python train.py --d_model=576 --n_kv_head=3 --d_mlp=2304 --vocab_size=8192 --positions="rope" --rope_fraction=0.5 --attn_scale=0.125 --lr_mult_qkv=0.4 --beta2=0.99 --warmup_steps=453 --decay_fraction=0.703 --final_lr_fraction=0.02 --batch_tokens=131072 --train_tokens=906800000 --dataset="wikipedia_en"
Each number is 500 + 50 x the weight over the matrix's rms, rounded and kept within 0 to 999. Layers, rows and columns count from 0. Numbers have three digits each.

# layer 5 MLP up, 2304x576, rms 0.0217, rows 0-38, columns 216-287
514569496514491476575616529539490486494523476572426486420503601535453512569421491450396389508505484498572524487565466536548537486437570473518473577539598505471504542548583444517340443524522522520508381412554535538470
428480516546504438545500519560647376498479429548524515464476534520472536535481502527563565571448511483414481421583478463485539504553448450508498475460414427488547487482563428509534487492454505438552513449512545554492
453456430505511427454506457445508494461643510457579560526462560514453487533443569548523478436579518522467377472540445386461536482619500543535460537418412398400478551464544496477471518493587518510515568568594502496373
584567500496523616396522509422516441577559500536580454478529460492496501471577458544555649415555510543424406371387540557559505530515493494497559438468462526459453497505498512478554547448494518427744505425439466510551
594484491438515457552405496457477459419458531543519472545491416490536482563574525525532452424523592544411618462435570574608417413417594539436449469492406422410431402505487507475501456494491477523468498444489585505526
542351461546442528511579452493502503486420461490536577576487548417559512503454503551517476487478548373527476466494465479514581580577662503439512439518514433467554452540485518488562452492461543528421447497482533523452
627378546437456481480533519492539580608537481482564506486604405482511492499434605493509551454550511538476520551486481517485541578471446477585529533571484463425511512466560524553447427506435534528445504445544495578525
572506558468475589474443530518472466526495403496591516535487467510562501514534458505565370548439481458484443498548543594558510455492499531511525468508499445518508546475480492491443514522461462564604544492492495464461
503429476431533471458587499501496473516526460577483544475570557533485492459446421528499545496453471540515514485504470465555453419512473486540547540535448568541466467466393578439577541482520440410481544444501526487566
426502543432426468483512495487472575424499443477517350531484539523394463477583485495542471509472563431499470519463505441472459503506533506490410489525393491587573520431475489480475450535510494538470478576505474481469
579390494442603580463536507535471560521508475501334647505522472474543470451504449513665476549602544369545435482454523580523549457472498509545397471428453499551479449519508578488530501516531541467518484590483457521569
411530421496543507638497513511530513512458529584565433528512585570480456487525505554529479489466490486496509509527490524421414549389432607413537503534457473425509581463458469481508554619535547443528423536485517474469
485548560548508529487479414512538520546451470457486409508390422504499603379543459528471464574541524571448553581409436502626448456491417470516479438491429489459527493491526440479516513520447487477460459535533510487486
552534526468506550502458478529550595541499577565617409519474540463437411567605480469436461518574543556538559487536498512485433530482397510528445500531455464435594527502484484395491470420471518465541449485494446512486
509498499505564553510513526503561506516458509473508474495509498518502537483480507418469458384547486531565500534530480492457516547491496483541477539549544489420501467611496511477374481488491442516467422393511416543534
464524542393444464489446545519470494523442448448402527515475409554568538520432500456453555545419537608530535550471559545509575496459464537441519451518474516536499488530446408528473508513548565403527473529525414514612
577506482457494447497412489434482416480543454436435495511467453491513585530465564538490575500572434395477496486469552443535466428454498518456527483488511453511454556514475513491552520511523505362511509491553508554545
413596475501444511414563515435420588475479522558456467583425477534503561510523515540416498506496563598593527496550529562514548578418513487510437455455530555530457477536418444489461378533513609458588487554460550407406
424497526451425496571508503411501585501511526521538520530525452440541477467551513476520439508484561464536391477501498432485543466572452439552539499564538549548478492428473484527489468541515546476393501535492460465519
480513478530448480513458437479542468484472519499568484355491466621448528465519480430396512438437565551410450526451505459481543533586501470510510482486481447558489416506513600491530450461518477465500449438439617433539
495431486551475469457576501532603474588643540397527480514473511513483484495413501444560505474506404479472456532500465425430459533492505447548499502522497515518501578485366486526513453498549465529502543493518534525474
574465443445460548531609436567411486505484489535527484560496483479573566445477383390473517459582526682500452490495460498500548480486506547370501494512507521565559561503388547554571441551433439470582458508451519497493
565482421446491408573500526487458595502450469505515579550499506572474558512611494546510505504482427492543540579475410445495518507485505443483491499446447482420500541417419556533506468405357452619576447465531441381538
445496443538456487564412497450368490456501452529561462498556436397494503461498568528589525542541485473455537463572449521475512484493644498498509555605456524451457534480430480511506539464378524438489473348488554474428
546580474484520522555333553525467503462418443451531477530532497476473520555478469399536490524415389524417500452486521418576466461522474499439440504462471487477564546531567441475458472475540554493476498500442445449558
496553545548507476563555461512486462462479349583491375463518492510512497522447491496472478475542515463445502588472493468528466459410491464593535509532545462445578520619498500462536488482551425478543517555521530537452
508514504517512537515569480562414483530419434515502401429481521541525547505400544512435576558498436487513378485470488464421383564462499542405427437495389535573396570510459587566513550501479535426521503499589550488493
476538535528474615506554526542456518495503438523458521520480537413484581593437470543469410492494469520526454537470453547604561521424505444499448521458450541559475534478528382461436503581479492520478493483496516583470
418535493549525403477458551464603480496526572490480477443510521565525453464468610530484523474532451449536507513548458430502556553511525542559526594483532452604499417565499496530436527372538541507479495516416430551522
492485480406506426437526488545494556469525455461536590422512604535517534473482580509523527462524546505608422497474563558501471528561460530455499496522476464537488480404509440494347507598461580428521527501587502588463
538414487406650496516616532496490504440590435512421584582522479495481555519553567477452472484501457507566530474499438534394581489550473480452550417539479447493471504446487443459529448458461489570581485474455487475493
543440508463482559542637461525490511509473451503564537487516519459583481419528496526478479485459580477459525566424456538446497504534526511518479460528499504564496516575531564460504606549517533421464485536520539500504
439501501467480480540425535502458528557486506521496543511458480477538619453469480546512609519603453532519542355566481497528519467431539502484546458506564441490548478461389466519488475502545497455522437505479531648535
568476517600466500482545456544456471523485488507481488579472498540512507618388555486458476476527490530593515502544484579539486540469472456488463494504512509537468524615500443459520463432623554403497500472504508520458
479430486452435444535472497546422446434461444470549471556548456480589563486462517531574613573476479476536549560526437545455481484517496363471535490537486585508426556586485528553525460494435371480458444461513442509559
500415489567516506474500499427539484547515569536429477499556558526548552497453575505502465428559594476503482414487490500513493357594540589525493563502617545433613414525505461502526483469440442566422541553485492521451
443438423475577453534509514532432462520452451568480448527478580480338576540528433602391507558551484501390407538547539477434365481476424596499416532561505574475478482512489451554548635542504514535332456477483535472451
552558495522594480481577446509454467391555553583609484428499463613485516552484490555448510481493600549570492471433447412452545442489555476477471552436546533619536553579469480506499454514501524438508519511482498560488
587477511491558536489469483477518469395465522402428554512490441582474544499536456566586529513484524551407477441588473494523526432558516493553433503457489575439560510528449469542543513600405522547610600479490528517462